config.toml
n_kv_head = 2
head_dim = 32
norm_eps = 1e-05
qk_norm = false
tie_embeddings = false
lr_head = 0.00685
Each number is 128 + 24 x the weight over its row's rms, rounded and kept within 0 to 255. Layers, rows and columns count from 0. Numbers have three digits each. The size before them is the row's rms in percent of the matrix's.

# layer 2 attention value, 64x96, rms 0.271, rows 0-63, columns 64-95
102:131107116145104099105120126137144178137146120116115124184119107075118149086161143148138155097134
101:143159153138092108120088139094162126123116130133164177106152116175127114122116107095132114179142
080:147119137150168109176149184117120093103110130159137146140159110137107162133136158146127127109152
088:146104167125148058101137152143115126128128141116150108115130146103091169133175132149092178111129
089:149119156173144111130099096105142126156156173123123102119100130140195100079119167132155130096120
088:128122138154117120119099125110096110116122110132127166153137111166143148068132118116111138091127
099:074079163122159146158146123153165118109119120143123111100153160131102091128153160111088138115148
095:075121132101100087136142124136141155174146115174124113150132125121068128139107113139099111133122
087:159111131103112120122126125108144136133123144142147136156142138101144109103134130141173110113199
091:131119140172072115211137128120142113122107126171108129158125107087102139136130096152154117079151
090:138091146093138094076141086153126151149158116116133106121107076115116064102142089076134138119132
100:117167101128126135130109149139166121120113122113158166173083158140123146064166119100151137156182
092:098103153108150103120147154157106106149151134116041098118153104118096119164139099126112128141133
096:162134121120169145102134154110138120121148123131121142118122147115108132170108118067130098153132
101:096101120157151087106121123184114142147132141122111171098142133141117094150135123067112161169150
090:152143140119125122039117118130155121129154122126147132155169134126109173139152089097135112095127
088:113117123155151136154116098154117095078170155095178121154115121143175146128136150094159111149126
098:140124126147166116157116153130163113151095096125163123127088123138149134099129097087133125103123
092:107101143139109097172125115152126111120142128160109089138119143160134103137145181137151115151135
087:090123101122125121098133090144134148113124110182123118095171143136130111147114128125128158079117
093:137111164148099123129073094106118157125101127177119152140149090078159113145111132129131121130119
093:151149125089154127185156126124130089134141121141134130166091115139114126111144095114142125136154
100:119177135106160147103146157164132164129090137120111097118160104111104119114122172134165151113149
091:123134096115102099143136131143105104133078100169121180139120091135113099138133080164164139128105
102:143088124140102119124144159123125128191117129164097126137130177125145112140146173160160115121084
094:106097099112160122143153154137093138083106093122113121169115111153162182104144175176112128122098
096:100092161142117122127144154151130106146123158146145109160128148106097119148118097203138135090143
098:122170126130110134108121114122097088113150152130108107197135086113091122105094106167101073119130
092:128082157115084100137121143124098102149169150164084139155133108091130123143155084155119103159143
098:138143155104126146108118133145092137102145145119150121107116105099153129135151105107113133133151
092:141147145131129112090124106156121141098108126115118120119140157155159118126080161113076137134145
089:038133140139131091126121123146138112160147100120142113119141126178096134162158146113145144115094
104:129160105096114140111109117124145131182137101197081115165124137121095134094118139143114135097119
093:155150123132136176143173084128141108105119095082131129144126157111131136094093136116098081123139
109:110113148100124159134134143114143082116132099160082112134087102092125085147077133105147106109096
103:123144142099179119087143112153123128091133136145134130140148124113134095085110109120138122117097
114:137080106078151170117136138115137165102103129151123167131156130090135124160117148148114145124160
101:156142157099098090130128133122114123157116079108129135157156146127084144101114126144110117117142
105:151135142113092166133088129135146131129093125113108152103164133130169117146094141164109125098106
108:145137098152110117131114099074119105087134076116130136112158123121161092163131139113148110148112
104:117122131137091119154144166053157151115160126128124141117120167125142141114163103177145129103107
097:104117146128105151154120164119118145113105131079156098076110112123121141136104133164124146142132
109:156102076126102138144168131101122143133125140133113157115153139088107087135085102135146114138082
099:126130106117078147164155094126185156109127160119106147085144114102165128135125157161111152150163
106:098117125107083098212101171104136106122144087092111122150132109139096168143146124116129126119106
107:164156102133102153151160133133101095104101097107146140103115107103100163112145161146123161137107
110:095120111143154108168157142146125098143140136169065186117120144106174085161146139127110123056093
111:132143173118104135110148153120146168077096136129155125133123145128150081106104139130137147080151
102:127141118144152134107155108072122095135097128115130105106055110109129170118112119127119131144147
106:155122118084130133138111112138148121128131126110108086112137115171123126152157123141145138132144
119:141140127110107148147123099106129173099103116126161135120137136187129115106124098138156145121072
112:128125121148143135138158108185124153147130137134142176147130151158126153090147105096116120169096
107:122114100143160126177138139158122166130132162104143124093095151127107138147110102130098129120161
103:142130116137136132128063135112106145126079143140124104117105118129165176132116156122126117119117
116:119080136146095136129091152123097111128108135108136135123143102097150140106110168071152124114152
092:127131179146125180115107131137126110136109152119110150130164141113132147120122102107121146141137
103:151155114152144139110143121158143103137099199119133132131091107122135118120143107115173134135136
105:153136121129138101127131133145139086148123106152076117148175149096105147145124109085118114149161
109:114162141161098137129087128131137131167114147105158105114096140127145122126110115110138130128088
112:150087194093103128096102114111148132149152081100155110160088131182156135110154146098178135155118
102:143165090160169149139161110107115071122140188146135106101074165108140132068118149163106127154112
114:157161142100119171114137079128104119127103158097162119094141138120121118097093109177105156111138
099:114092191119111134106132100106102122072101158106149092155096113140116113087109138144107137088115
104:124125128088111152130113092079145147136080149094109088138092159102128164123113144127145165113158